Part of a small language model's weights.
Size: 10 layers, width 640, 5 heads of 128, vocabulary 16367.
Architecture: RMSNorm before each block, rotary positions, no biases in attention or MLP.
Each number is 50 + 15 x the weight over its row's rms, rounded and kept within 0 to 99. Layers, rows and columns count from 0. The size before them is the row's rms in percent of the matrix's.

# up: layer 4 MLP up, 2560x640, rms 0.197, rows 2408-2429, columns 320-479
# down: layer 4 MLP down (transposed), 2560x640, rms 0.0519, rows 2408-2428, columns 320-479
up2408 111:49 59 73 68 59 47 76 39 38 47 88 38 40 22 45 42 46 37 39 72 27 46 47 73 87 53 50 51 65 40 25 65 35 42 65 55 50 25 38 34 66 47 45 65 32 48 46 44 61 68 30 42 29 35 34 33 51 42 67 52 65 57 55 70 44 40 54 71 42 63 49 61 32 44 56 41 55 26 38 29 74 58 47 52 55 37 55 50 31 75 63 46 30 47 32 51 55 47 86 41 24 47 59 41 65 60 58 49 53 38 59 69 72 31 72 48 55 44 39 45 62 71 46 49 71 31 55 31 65 60 55 59 53 39 52 61 20 64 57 42 52 45 46 65 56 22 50 49 63 45 35 74 38 43 45 45 57 40 57 38
down2408 102:54 62 52 67 45 20 69 52 32 50 69 52 32 49 38 51 62 28 49 38 62 54 48 54 50 58 68 44 47 52 40 51 59 75 41 56 67 58 56 30 32 29 76 58 53 45 68 41 45 60 27 74 54 47 53 63 20 81 41 52 47 41 66 71 43 46 54 71 48 47 53 50 41 36 87 38 58 66 54 27 54 00 41 27 53 60 41 32 55 66 59 54 84 47 66 89 58 62 49 62 64 45 19 31 52 38 96 39 48 43 75 74 41 29 59 34 18 60 60 46 59 54 50 43 41 48 38 31 43 42 47 70 60 40 46 32 63 69 50 53 49 50 50 36 56 45 47 22 19 58 74 61 54 43 07 41 44 37 41 57
up2409 103:76 68 54 60 64 60 40 64 60 34 57 42 41 41 43 52 54 54 40 98 30 78 43 46 56 57 42 40 17 47 66 49 52 61 51 43 28 36 47 75 59 64 63 59 49 65 49 38 57 76 56 39 64 58 41 45 48 53 39 59 39 42 51 52 58 52 49 36 65 50 37 45 38 23 42 47 55 39 63 82 42 75 39 60 41 68 61 71 38 78 64 47 90 47 78 50 56 58 42 30 65 55 50 45 36 38 43 31 64 55 36 56 68 71 48 58 52 53 70 71 54 71 58 40 41 45 39 30 71 58 62 69 58 46 44 31 41 69 53 60 45 65 48 49 63 60 42 53 58 30 44 46 82 44 19 46 38 50 31 34
down2409 102:56 54 35 71 51 43 62 32 47 52 46 37 56 47 41 60 31 39 53 39 36 55 63 48 40 48 40 53 47 33 50 42 57 46 47 67 43 57 44 05 41 54 59 17 20 69 33 50 36 50 54 31 72 90 56 68 43 68 33 56 99 39 47 72 41 42 35 59 59 41 29 40 71 67 20 39 62 44 43 52 54 27 38 40 05 20 35 32 19 62 46 64 66 94 51 70 53 63 86 46 52 39 48 50 53 48 59 47 49 62 86 38 68 43 63 60 50 55 51 77 67 57 49 59 42 64 20 62 65 57 72 58 54 73 34 44 68 44 27 49 23 40 58 95 36 50 20 44 54 60 57 49 53 54 50 52 31 67 49 48
up2410 096:51 56 33 11 40 60 50 43 56 65 25 61 64 64 45 47 86 58 79 00 61 55 70 35 47 44 06 44 69 37 39 42 54 64 31 73 57 28 36 64 82 43 55 53 29 45 33 36 34 70 91 25 44 66 23 68 65 50 63 50 55 42 58 45 42 29 47 66 34 73 16 42 34 57 44 41 35 39 51 75 50 37 32 31 52 66 39 36 31 61 51 33 47 27 66 57 52 77 41 32 40 31 57 69 38 46 47 66 56 48 56 42 57 44 62 79 74 37 20 41 18 40 59 39 67 35 58 61 45 62 27 72 40 71 74 37 65 46 64 45 64 34 39 40 60 34 35 35 38 57 61 69 88 65 75 57 60 39 40 50
down2410 095:73 49 64 37 63 62 32 39 56 41 51 52 54 51 29 44 68 48 44 52 45 67 26 27 68 63 66 63 42 73 80 70 48 47 64 44 52 37 60 55 42 46 53 49 30 43 82 44 53 54 40 61 39 38 45 25 87 77 45 48 50 59 40 46 56 58 38 24 78 37 49 52 62 38 49 32 65 77 20 50 43 87 73 47 52 55 56 52 51 42 48 81 46 52 44 37 34 36 55 61 41 52 42 37 38 39 51 62 59 38 40 78 61 24 62 49 47 80 69 22 51 52 60 75 34 81 57 33 36 40 33 39 56 33 63 53 49 65 13 40 37 55 67 56 65 62 51 50 28 22 36 27 23 44 27 46 47 30 47 56
up2411 107:45 49 50 29 42 27 57 31 44 41 55 33 35 52 60 52 36 66 44 56 56 58 42 58 46 40 64 44 58 22 42 63 39 36 46 29 32 54 41 37 56 58 42 43 39 41 45 50 58 67 23 71 58 63 18 36 68 40 65 33 36 35 40 26 60 50 52 32 44 36 57 27 42 55 51 48 32 68 53 52 26 57 61 79 33 67 38 85 57 64 86 50 27 58 56 40 50 62 39 44 28 70 60 52 46 55 69 47 76 54 68 64 24 52 56 41 46 56 54 45 68 38 58 61 39 53 57 34 39 66 66 60 28 64 72 44 34 44 56 17 99 70 58 44 60 26 37 49 46 46 70 45 58 57 43 75 33 36 47 80
down2411 105:64 55 55 35 30 51 27 62 59 11 67 56 41 45 80 60 43 55 58 58 49 64 63 49 93 49 48 45 61 48 44 64 38 41 38 45 58 50 34 78 41 47 30 48 61 67 27 68 20 33 21 58 69 52 69 58 28 60 32 38 40 51 43 69 53 62 45 58 42 47 47 46 27 77 51 80 38 89 67 37 47 47 58 74 61 57 27 45 77 39 40 67 42 53 56 65 43 53 49 40 56 68 38 30 75 55 48 34 43 67 57 68 55 56 56 40 29 70 63 24 36 44 40 39 48 62 29 84 29 51 41 58 64 45 25 59 51 36 70 26 48 19 71 39 58 44 36 59 35 37 62 37 40 60 28 87 26 24 45 69
up2412 098:18 27 65 49 61 66 38 58 57 64 21 38 67 53 54 50 33 59 78 46 68 42 49 28 54 58 45 43 42 35 40 43 54 55 59 57 62 68 36 21 38 44 52 46 51 51 63 57 68 27 22 62 82 71 64 46 78 36 48 67 40 49 41 50 49 55 48 37 40 46 69 39 74 51 71 73 53 68 53 43 46 77 51 49 49 36 59 62 32 41 60 72 61 46 52 62 36 06 42 45 54 56 29 54 68 48 36 46 41 39 59 34 48 41 34 64 68 61 40 71 65 51 63 43 39 55 57 53 33 65 83 53 42 57 56 38 45 64 24 76 63 22 44 55 33 56 57 42 67 22 30 43 42 76 39 39 42 81 44 25
down2412 100:63 70 60 40 38 50 37 43 49 63 30 41 53 48 14 79 35 52 61 65 51 20 66 25 51 57 66 50 36 48 70 49 49 76 45 67 37 73 40 75 67 50 53 60 07 61 65 46 52 59 43 45 59 53 64 44 54 46 14 59 68 31 51 60 33 52 54 37 60 42 72 40 57 15 41 19 51 35 27 31 46 51 63 48 30 44 62 44 51 74 76 53 66 39 53 69 34 41 44 60 66 52 60 63 57 29 50 55 28 27 46 70 67 55 68 22 80 66 48 49 43 39 53 54 67 67 51 41 46 24 54 69 72 46 32 29 22 64 67 63 56 27 46 42 49 24 60 51 36 48 65 30 57 59 53 38 54 23 44 64
up2413 103:37 92 59 37 46 62 40 58 46 37 36 70 74 61 39 68 48 37 29 68 58 52 46 21 53 47 43 58 68 51 51 66 61 69 68 49 53 79 43 46 59 69 55 33 66 52 82 44 59 47 51 40 25 52 35 53 28 44 74 75 37 36 52 53 57 30 68 47 51 42 53 55 34 50 51 42 18 51 96 38 62 70 60 39 66 49 36 50 42 57 38 55 56 51 48 39 43 55 29 59 60 67 45 52 55 54 47 51 72 36 73 36 47 29 35 62 80 78 67 50 61 51 63 51 45 64 50 54 60 57 66 34 65 34 34 74 40 43 16 34 50 70 59 50 38 55 24 73 47 56 58 65 57 45 41 59 57 32 36 41
down2413 105:69 55 63 38 50 56 43 70 62 48 36 78 28 37 55 32 43 41 48 60 55 83 37 28 42 61 60 47 37 59 53 51 72 53 39 56 57 31 50 58 71 46 34 84 64 60 42 25 71 63 42 52 37 32 83 36 39 62 30 27 72 37 44 37 07 24 47 39 36 68 38 56 43 56 37 41 29 52 48 56 41 52 41 61 09 43 30 53 33 65 30 48 68 41 35 46 24 83 36 29 48 41 53 43 78 65 39 48 64 61 47 69 21 72 65 55 48 74 19 67 51 58 52 36 23 46 96 34 52 57 77 41 33 31 17 62 70 56 46 19 56 50 31 45 47 55 52 53 50 43 51 54 61 50 63 42 46 35 57 48
up2414 101:56 42 46 37 68 40 21 60 37 22 75 48 76 65 42 46 73 53 55 68 46 39 51 34 88 65 44 84 48 47 37 33 43 55 39 47 70 62 77 79 66 45 34 31 32 51 52 58 18 61 51 43 38 40 58 47 70 49 44 40 52 51 60 21 51 62 64 25 36 65 46 56 30 40 51 42 47 64 28 35 37 61 75 76 37 56 40 52 48 29 15 45 66 66 39 29 55 38 47 50 36 69 48 69 43 57 75 34 42 56 57 55 47 34 39 50 49 55 80 59 64 31 58 45 54 50 40 40 56 46 68 78 64 56 48 43 67 64 48 42 69 67 57 58 43 61 59 51 38 24 56 47 63 55 32 43 59 85 57 39
down2414 102:71 30 37 62 74 61 61 29 48 41 28 70 40 45 62 66 55 24 29 53 51 32 62 46 42 79 57 66 43 44 36 38 25 46 67 67 49 63 51 54 56 46 70 65 67 47 40 42 45 36 51 82 47 51 36 24 38 58 26 61 51 43 82 89 50 26 52 70 58 25 53 50 54 60 31 36 70 56 69 57 55 32 47 49 48 38 41 39 57 52 42 36 22 54 71 19 50 63 48 43 63 75 64 69 38 68 30 40 58 34 28 37 54 54 55 31 59 30 36 32 36 42 41 41 39 46 59 58 71 56 60 49 56 76 50 46 56 44 52 68 70 29 64 82 62 43 48 52 48 34 60 48 53 60 54 31 86 44 35 39
up2415 106:58 37 59 74 58 36 61 46 75 58 45 44 23 69 43 73 51 53 35 50 30 65 73 50 58 31 52 65 30 48 47 54 46 54 39 12 67 48 54 55 37 64 44 36 57 36 61 60 46 51 58 80 23 61 49 36 27 55 57 70 42 39 59 41 34 53 69 59 27 62 60 58 21 45 45 55 40 64 55 12 46 53 57 57 55 62 55 74 48 45 58 65 44 63 44 56 46 59 57 39 24 41 88 31 45 73 58 53 37 44 45 55 34 62 29 67 38 37 37 55 65 65 26 79 54 47 70 80 37 68 43 68 65 55 60 41 55 34 48 38 41 92 35 39 42 35 43 17 29 60 36 76 52 44 44 39 49 42 55 73
down2415 105:48 42 35 61 41 69 52 58 47 54 16 36 43 60 19 48 51 54 54 57 64 39 52 79 38 43 44 63 37 29 34 37 44 40 64 57 28 51 46 89 59 65 62 41 39 45 37 59 47 55 86 41 60 70 36 39 68 43 66 63 47 65 42 40 60 69 37 39 54 77 27 36 75 56 51 33 57 33 56 72 44 61 37 46 49 37 74 54 94 47 45 58 45 51 55 17 36 45 44 60 81 65 52 62 49 71 40 49 45 56 94 67 44 58 45 61 53 39 82 37 64 47 55 52 44 50 58 61 70 21 25 46 43 56 56 55 56 61 60 59 56 64 59 61 57 62 37 53 32 58 34 47 44 49 34 18 56 53 43 73
up2416 103:75 31 45 16 39 43 64 60 41 55 74 32 76 51 56 48 25 43 48 14 29 52 68 52 38 21 63 38 44 68 60 35 37 50 53 85 60 64 52 44 55 23 49 47 35 50 47 32 58 45 47 43 66 59 20 28 70 48 52 41 49 42 63 27 72 68 68 54 37 67 85 55 21 42 61 35 31 53 39 46 58 69 56 29 76 76 43 58 36 34 16 14 40 60 65 76 60 58 28 44 47 70 71 49 81 57 50 90 37 35 35 34 53 55 64 38 53 35 65 53 25 24 42 52 43 58 49 72 49 42 45 35 54 45 61 62 72 50 50 83 59 42 72 58 59 47 39 56 49 34 38 23 75 56 58 38 62 78 17 45
down2416 104:59 31 70 71 70 28 36 39 76 31 48 56 34 41 60 46 59 51 59 28 48 46 56 30 70 48 39 44 52 39 36 29 61 55 76 30 56 42 74 67 58 34 79 46 18 59 41 38 41 14 54 54 30 43 66 45 51 38 48 51 67 46 24 29 56 29 39 40 45 52 30 49 65 42 37 54 31 26 48 53 43 46 54 22 64 70 48 40 26 32 07 54 60 40 35 59 46 56 53 46 19 46 42 47 62 40 55 60 71 51 25 45 42 47 32 59 80 71 59 63 45 19 79 53 36 38 40 26 32 76 20 26 29 59 47 60 67 43 58 56 35 32 58 73 69 28 46 45 30 62 37 37 41 60 67 47 38 39 46 40
up2417 102:61 33 73 50 22 69 39 46 45 69 47 55 33 73 48 78 59 44 37 65 53 67 52 81 40 54 71 28 42 33 56 41 53 36 88 43 40 37 54 72 75 51 69 49 68 54 53 49 65 55 28 42 55 60 49 55 42 41 68 40 68 49 79 58 45 47 47 55 67 56 97 45 75 49 44 71 83 62 44 40 42 28 36 43 53 55 32 74 27 51 60 78 37 50 52 44 49 44 35 62 76 59 61 48 37 46 63 84 96 52 67 43 57 44 74 62 45 54 50 36 48 58 71 24 47 46 29 54 58 56 16 09 47 62 32 72 52 48 42 62 75 98 39 74 43 50 61 51 68 37 46 39 55 48 53 30 43 36 56 30
down2417 103:73 45 50 39 59 32 56 51 51 69 37 53 42 06 58 54 54 55 32 55 61 21 67 52 33 42 47 43 45 59 43 36 56 55 32 62 26 60 58 49 25 42 95 34 62 48 46 63 48 63 56 86 54 52 60 57 46 28 57 47 19 29 44 52 50 55 52 26 50 67 46 71 47 62 34 33 57 41 61 38 35 37 58 56 18 11 45 24 21 63 47 41 49 38 43 47 50 50 46 41 52 63 81 57 46 70 60 35 64 25 72 56 56 69 54 38 15 51 24 62 67 57 49 39 44 61 46 81 55 36 40 50 28 48 64 51 43 37 52 42 79 70 36 33 16 37 54 57 70 41 65 48 29 64 81 50 64 51 24 49
up2418 095:26 00 58 45 10 48 43 16 57 54 51 18 53 63 63 38 43 46 59 58 63 65 55 52 75 32 61 61 33 55 25 72 62 52 58 53 50 47 42 71 18 27 32 49 43 64 62 35 52 74 48 66 55 45 60 42 51 41 77 51 45 57 37 47 70 55 51 46 83 39 58 77 32 23 99 34 58 45 44 46 51 66 31 36 91 64 52 57 36 80 32 45 27 51 68 50 43 70 68 27 34 59 65 67 58 73 48 64 56 70 48 34 37 61 28 36 60 50 69 72 47 69 39 67 53 50 49 54 56 48 46 13 38 63 24 45 46 67 34 41 50 54 67 35 60 51 71 66 42 70 56 31 55 46 44 44 56 70 54 41
down2418 096:41 54 42 49 56 36 47 45 44 53 49 24 76 56 58 50 62 67 57 56 43 33 56 77 52 75 34 61 54 16 48 16 35 51 40 42 35 58 46 54 69 43 56 48 50 55 55 23 48 72 52 68 99 52 44 16 38 45 64 46 49 24 55 33 67 48 46 64 74 33 37 51 52 53 33 53 55 42 52 36 61 45 32 46 30 32 41 38 48 61 52 41 36 49 59 61 42 44 77 46 20 38 56 21 31 42 59 60 21 55 61 42 45 54 57 49 41 15 73 66 69 73 43 33 40 19 61 48 44 65 41 49 31 28 36 44 48 44 43 38 77 31 66 62 65 63 41 50 42 41 59 22 66 75 44 57 15 58 26 37
up2419 101:59 63 44 49 20 61 33 28 37 40 14 29 40 20 73 29 30 46 70 55 62 50 42 29 52 37 47 54 61 47 58 68 53 53 54 46 68 60 33 74 72 54 46 45 66 50 49 68 40 72 44 45 38 62 56 36 64 48 67 54 38 48 63 26 50 46 59 67 79 55 46 34 21 40 45 61 39 46 62 44 63 75 48 36 62 17 25 41 66 44 37 46 55 22 45 41 36 58 69 44 60 43 49 60 74 55 34 44 63 60 44 66 34 22 38 53 26 38 63 43 31 62 62 45 65 42 69 40 46 36 31 62 35 38 47 58 37 62 52 54 47 91 62 35 50 46 67 44 42 49 50 25 28 53 59 59 65 55 73 43
down2419 100:65 47 66 43 43 31 83 68 49 44 46 86 66 47 22 52 50 49 37 46 37 48 57 99 46 49 62 10 52 66 49 67 42 24 48 39 60 59 59 64 61 70 44 40 64 63 29 49 42 74 38 19 40 49 66 62 26 28 60 46 45 48 28 57 52 44 47 43 58 45 67 61 52 69 40 62 49 38 55 29 36 39 80 61 51 63 46 72 44 62 23 53 67 59 55 43 80 46 49 60 45 44 77 64 67 48 70 47 25 32 33 75 34 73 56 63 46 37 69 31 48 50 65 30 42 75 64 42 33 39 40 69 80 46 77 53 31 64 23 43 38 40 66 40 57 29 24 40 63 43 79 70 41 80 59 40 01 22 40 50
up2420 098:46 49 23 49 62 38 02 20 60 54 63 46 59 42 43 40 51 61 64 25 50 42 50 32 23 60 15 49 54 62 58 40 31 57 59 40 62 54 51 71 44 68 62 64 49 45 42 68 47 16 30 70 29 66 51 37 80 64 46 55 40 35 63 30 76 38 47 46 65 45 36 46 45 55 40 53 62 56 54 51 28 51 51 46 62 45 75 53 47 58 62 64 29 68 20 71 99 62 50 36 86 42 43 63 51 44 47 54 36 58 76 59 35 46 43 33 48 62 55 46 55 42 62 67 50 61 38 39 68 42 49 82 31 55 72 48 48 18 70 40 48 52 41 49 39 62 70 68 41 64 54 31 42 73 22 45 75 49 44 41
down2420 100:47 56 73 61 33 74 58 51 40 55 35 10 57 40 47 56 38 23 63 43 50 60 45 39 34 67 34 36 48 37 57 73 34 54 39 50 84 57 41 52 37 61 35 47 57 46 31 64 82 56 37 61 39 47 55 04 55 35 70 58 57 45 57 27 63 61 48 69 37 34 23 65 68 37 27 59 60 48 63 65 43 59 50 63 21 47 37 55 30 67 37 38 66 61 68 48 52 55 44 72 54 51 58 27 52 53 29 58 27 71 47 54 36 46 47 10 42 22 44 72 35 42 32 51 79 47 40 38 66 52 46 34 61 43 72 83 48 70 74 43 52 58 50 44 30 34 80 55 62 36 53 47 19 43 52 48 67 26 40 49
up2421 101:65 61 44 67 54 38 62 39 40 41 46 36 58 40 54 54 35 32 43 46 42 51 46 48 68 85 61 31 62 40 67 62 35 73 34 44 75 64 46 19 36 32 74 66 53 72 54 44 44 25 46 50 27 46 63 63 52 69 61 72 36 46 58 36 52 49 59 32 79 48 82 59 53 33 56 42 58 71 59 38 33 44 47 26 76 63 34 47 56 34 35 49 50 56 26 55 36 65 75 63 39 73 45 42 60 55 40 43 40 38 78 64 48 45 35 12 44 64 55 87 58 43 41 45 72 39 63 06 18 68 42 49 35 51 34 54 51 46 21 59 33 56 43 69 55 39 23 69 29 29 48 43 88 58 25 26 74 59 53 46
down2421 101:32 39 32 57 31 83 43 56 72 48 69 33 61 52 62 41 39 57 68 65 46 60 45 66 55 63 35 41 60 59 54 54 25 36 40 48 47 66 25 44 27 32 39 57 37 23 27 31 41 37 43 24 52 50 69 53 74 54 46 45 65 32 34 53 62 42 53 47 25 21 46 62 59 41 32 66 59 56 63 61 57 51 46 38 45 45 43 39 56 48 52 39 42 54 29 86 54 48 72 59 40 52 44 74 53 83 18 57 55 31 49 63 44 71 43 41 69 74 58 41 77 63 49 57 25 35 42 41 48 63 51 29 54 77 57 59 62 33 42 30 55 59 47 54 78 41 79 52 53 37 45 50 45 74 38 49 52 32 32 59
up2422 103:68 53 67 35 50 20 45 31 39 33 69 53 58 49 71 56 64 43 50 72 31 35 69 50 83 42 53 64 57 51 50 35 63 54 67 39 57 58 43 68 72 70 45 76 51 29 59 26 66 49 45 72 63 45 41 62 40 75 61 54 49 51 31 50 71 39 84 46 58 59 46 51 45 71 58 37 52 41 62 52 59 64 39 65 65 58 37 56 41 30 29 55 79 66 02 34 50 38 41 51 32 73 52 51 59 50 09 91 55 48 61 59 44 58 62 28 32 53 65 61 74 26 42 76 61 58 38 23 21 43 55 69 31 60 41 62 80 62 41 64 42 20 50 69 49 20 29 55 25 45 55 52 45 72 45 34 24 39 38 46
down2422 098:48 55 63 52 56 55 69 32 29 41 52 41 51 65 54 16 81 42 36 49 42 42 57 52 38 55 41 37 25 92 40 71 57 37 30 39 52 59 35 40 43 44 71 37 35 36 72 59 71 70 57 26 50 41 59 52 61 43 40 56 59 54 63 35 66 50 50 39 65 36 50 43 48 40 72 48 74 53 27 72 60 79 29 12 60 39 56 29 26 18 62 41 39 35 54 43 25 26 55 61 57 64 78 38 46 56 28 42 83 36 47 50 52 60 66 65 30 68 57 57 27 48 57 75 42 52 47 51 34 67 24 76 67 64 54 48 60 37 59 53 32 68 31 49 18 52 45 99 41 56 34 77 65 38 31 46 59 47 79 58
up2423 109:38 58 31 75 44 37 41 31 51 36 71 53 60 74 49 74 66 55 48 38 40 59 45 61 34 21 62 45 50 56 11 59 40 40 45 42 47 40 66 61 34 57 54 63 59 49 33 32 55 31 57 61 21 74 19 57 24 35 38 64 46 53 35 52 58 54 63 31 44 69 17 16 27 33 44 83 52 70 39 29 59 63 44 52 47 62 21 53 52 49 54 28 41 72 43 74 61 55 73 39 57 35 33 48 72 53 37 25 59 47 44 50 54 52 40 45 63 51 78 60 48 69 52 51 45 46 83 50 77 51 61 53 67 80 65 59 37 63 54 49 39 49 58 34 29 20 35 69 51 46 59 62 48 56 49 69 52 49 41 55
down2423 103:50 29 63 38 63 58 00 47 40 17 24 28 47 30 52 51 27 37 56 53 47 37 52 68 70 51 52 51 38 45 61 50 58 65 71 58 57 40 28 52 55 72 68 86 47 68 59 18 55 24 66 23 22 58 42 50 58 38 31 42 71 61 52 37 40 61 62 38 50 46 56 50 61 64 35 34 49 64 59 19 47 00 44 52 24 64 35 61 44 60 59 43 38 51 39 59 67 49 47 36 34 08 54 39 43 59 61 29 76 56 45 38 25 66 45 75 38 49 77 44 31 61 38 39 53 55 61 47 47 60 68 71 52 77 41 26 48 49 65 54 41 52 45 49 49 62 39 53 62 72 44 29 06 57 87 47 33 42 55 40
up2424 104:48 46 37 23 36 42 55 44 51 29 43 63 70 76 32 67 49 57 38 31 53 25 49 50 61 31 75 43 63 44 38 40 33 28 56 33 58 45 50 38 22 55 44 45 75 58 29 56 67 23 70 69 31 59 58 67 36 65 39 84 61 38 52 55 41 40 45 62 44 48 35 49 75 40 47 48 28 63 50 50 57 69 33 59 66 48 27 59 55 56 53 17 34 72 54 47 56 49 39 42 39 58 19 60 53 05 57 35 40 51 83 52 68 06 55 41 68 49 47 47 37 52 58 67 53 51 28 74 45 76 57 70 70 56 50 41 33 99 32 54 78 77 26 69 44 40 51 54 53 37 60 50 36 54 16 55 29 70 48 36
down2424 104:49 47 36 91 62 43 46 44 55 44 63 66 51 74 36 42 58 49 52 42 39 74 48 44 50 61 60 70 35 35 57 75 44 43 23 50 43 15 53 66 55 69 43 41 43 47 48 71 19 65 49 46 54 94 53 39 56 74 40 40 63 54 42 42 58 56 46 53 42 44 28 41 23 70 51 45 69 37 46 64 40 60 56 57 57 66 57 33 78 81 46 71 55 64 49 64 45 40 43 64 45 40 40 54 48 67 40 64 16 58 43 57 52 58 34 30 34 86 85 43 34 61 45 57 47 50 54 75 36 47 34 43 59 68 28 81 42 71 55 38 47 43 25 43 82 42 42 37 65 32 75 30 53 23 49 77 67 40 50 28
up2425 104:35 58 53 47 40 61 61 58 26 11 64 42 80 41 40 36 63 59 63 50 33 59 52 53 68 28 50 86 35 34 70 60 54 63 19 38 53 47 45 42 81 82 45 25 42 60 38 57 28 46 64 54 45 32 55 42 44 50 18 63 22 62 27 59 09 72 35 59 59 17 36 56 23 63 56 54 20 47 28 63 30 26 59 77 75 34 21 44 84 73 38 56 42 67 54 58 14 55 66 86 34 61 37 50 22 37 61 39 42 34 30 60 46 57 51 52 66 40 61 63 43 42 58 86 84 40 53 43 44 42 58 50 46 37 47 23 20 33 49 43 42 50 54 50 68 33 24 60 66 62 38 44 69 72 18 74 72 70 40 70
down2425 102:54 57 69 38 85 37 75 66 48 25 61 50 46 24 48 57 60 63 25 62 53 57 54 49 64 70 52 49 65 34 36 68 55 53 37 35 75 66 58 69 34 64 70 67 66 40 44 37 56 51 51 64 36 60 21 68 41 67 44 54 48 38 65 38 42 33 56 46 83 80 43 54 59 30 55 43 30 54 49 15 46 29 46 64 64 48 49 60 59 48 41 34 39 62 14 64 44 33 27 55 73 65 62 54 53 76 72 25 53 60 37 58 51 52 38 52 44 54 31 52 54 43 54 63 55 24 54 63 27 52 34 63 13 29 42 62 65 72 34 49 25 69 23 37 59 56 49 39 44 44 55 35 18 54 30 41 28 72 57 61
up2426 102:57 56 75 67 63 42 57 47 64 60 58 66 53 30 64 50 34 65 26 70 25 40 69 42 66 41 59 76 44 45 44 47 36 60 47 47 57 61 55 83 58 44 63 42 57 42 59 70 41 48 47 32 67 61 40 62 44 47 69 55 43 55 50 26 56 54 49 40 69 44 54 42 18 26 43 68 44 64 44 66 43 28 28 42 54 38 34 57 74 55 44 33 47 64 60 60 48 45 32 67 51 20 61 58 58 60 53 41 57 25 71 43 56 70 45 35 34 43 23 44 52 63 51 32 70 72 76 66 66 35 28 34 64 33 61 49 50 63 71 43 40 48 39 39 53 49 42 87 48 69 55 12 47 48 42 46 71 68 40 38
down2426 101:27 64 62 57 08 51 49 50 22 99 34 60 56 57 46 64 77 28 64 47 74 64 47 13 46 48 56 51 54 47 48 68 41 64 66 73 51 64 54 38 36 65 38 54 43 28 44 62 83 44 61 53 52 62 72 40 33 85 16 44 46 59 40 59 43 68 61 66 37 55 33 51 46 79 54 68 61 54 75 59 54 46 46 45 39 51 35 60 52 47 82 60 71 36 58 60 69 29 73 42 58 60 46 58 73 28 29 27 72 65 61 60 41 45 38 66 60 30 46 54 44 42 67 56 32 44 36 52 36 39 65 25 56 41 43 55 66 75 32 51 54 55 42 42 52 44 37 52 84 45 45 23 52 34 33 48 47 68 48 51
up2427 092:36 47 53 66 52 37 47 05 52 64 50 60 71 17 60 43 15 48 53 59 52 50 47 38 74 34 51 55 48 44 59 59 51 29 69 69 39 47 59 66 35 39 39 47 75 45 49 65 46 64 62 57 75 33 62 64 69 53 87 64 65 49 24 59 43 35 31 30 36 70 61 29 52 34 58 41 25 21 49 32 40 36 48 56 74 61 37 62 65 63 32 59 64 66 59 42 45 61 38 25 83 50 61 56 15 21 67 21 41 61 69 56 60 19 45 52 68 46 41 61 33 52 51 32 72 29 45 50 34 45 45 48 32 66 60 49 28 31 53 59 68 65 39 39 59 51 27 61 75 55 65 63 81 69 62 67 72 35 37 58
down2427 093:57 42 42 61 49 66 64 34 36 53 63 21 65 68 48 61 46 15 55 50 65 32 74 25 49 57 46 47 21 32 28 69 56 76 29 36 83 50 36 53 39 43 37 54 85 53 42 50 58 15 36 45 76 51 62 66 72 40 44 58 67 40 54 52 54 40 71 61 63 41 76 60 55 58 69 33 45 54 29 49 51 56 43 55 24 50 75 61 47 45 80 47 16 35 40 50 45 40 67 52 54 44 65 36 36 55 34 68 69 68 43 39 34 58 45 63 57 37 82 46 60 48 40 23 55 44 25 46 40 71 78 34 51 24 65 21 65 45 53 43 40 83 61 52 30 56 49 56 63 47 58 53 38 30 58 11 41 62 44 58
up2428 106:43 49 59 43 14 61 18 54 39 59 63 59 53 49 79 60 54 44 51 66 57 55 51 91 36 41 58 49 44 35 59 34 67 71 83 54 46 53 43 69 41 61 34 49 33 70 43 37 46 41 99 53 79 41 52 55 53 64 46 49 44 48 56 44 53 50 51 41 48 41 39 68 36 46 59 74 16 53 32 45 46 86 50 44 52 84 65 54 70 52 56 76 38 64 34 60 53 28 57 40 69 73 24 67 39 48 65 78 46 43 61 58 54 31 48 73 62 59 77 44 40 69 34 61 74 37 36 29 39 44 53 71 34 21 16 52 49 69 46 48 42 37 43 29 30 63 59 52 46 55 54 61 41 37 40 60 59 62 75 42
down2428 104:54 32 53 59 48 50 64 44 62 28 20 56 38 52 45 63 52 47 67 59 16 38 92 47 61 53 91 49 63 37 49 44 64 22 67 59 44 26 79 54 43 57 32 54 67 75 22 60 48 26 23 41 48 33 44 18 34 46 67 82 44 53 40 48 43 65 31 27 41 51 29 25 87 57 55 35 66 34 49 45 59 60 47 62 42 50 64 40 56 71 67 48 29 56 58 67 39 31 63 34 64 57 56 73 61 53 39 70 21 52 58 54 44 47 30 57 77 35 32 43 55 41 61 44 59 38 34 44 23 46 59 27 26 33 60 56 58 53 49 47 29 37 41 37 24 63 46 49 75 68 33 41 31 64 46 69 28 52 61 53
up2429 100:25 63 56 53 35 32 63 52 64 27 54 34 40 41 44 43 43 57 55 40 26 68 61 34 64 53 43 46 49 59 28 52 33 49 51 72 73 51 52 51 50 38 41 38 59 42 28 60 44 52 21 68 68 39 24 45 40 65 53 53 48 41 42 55 38 35 44 37 22 44 61 75 41 51 45 47 77 70 14 55 52 30 66 47 60 34 58 40 52 46 51 33 32 72 31 51 83 51 40 51 68 56 33 61 87 13 28 47 36 53 55 66 46 36 32 59 45 53 49 56 32 71 51 33 61 31 59 69 71 45 59 62 46 47 83 12 31 38 56 42 40 34 25 89 69 32 77 40 73 52 33 52 39 37 28 44 58 64 40 52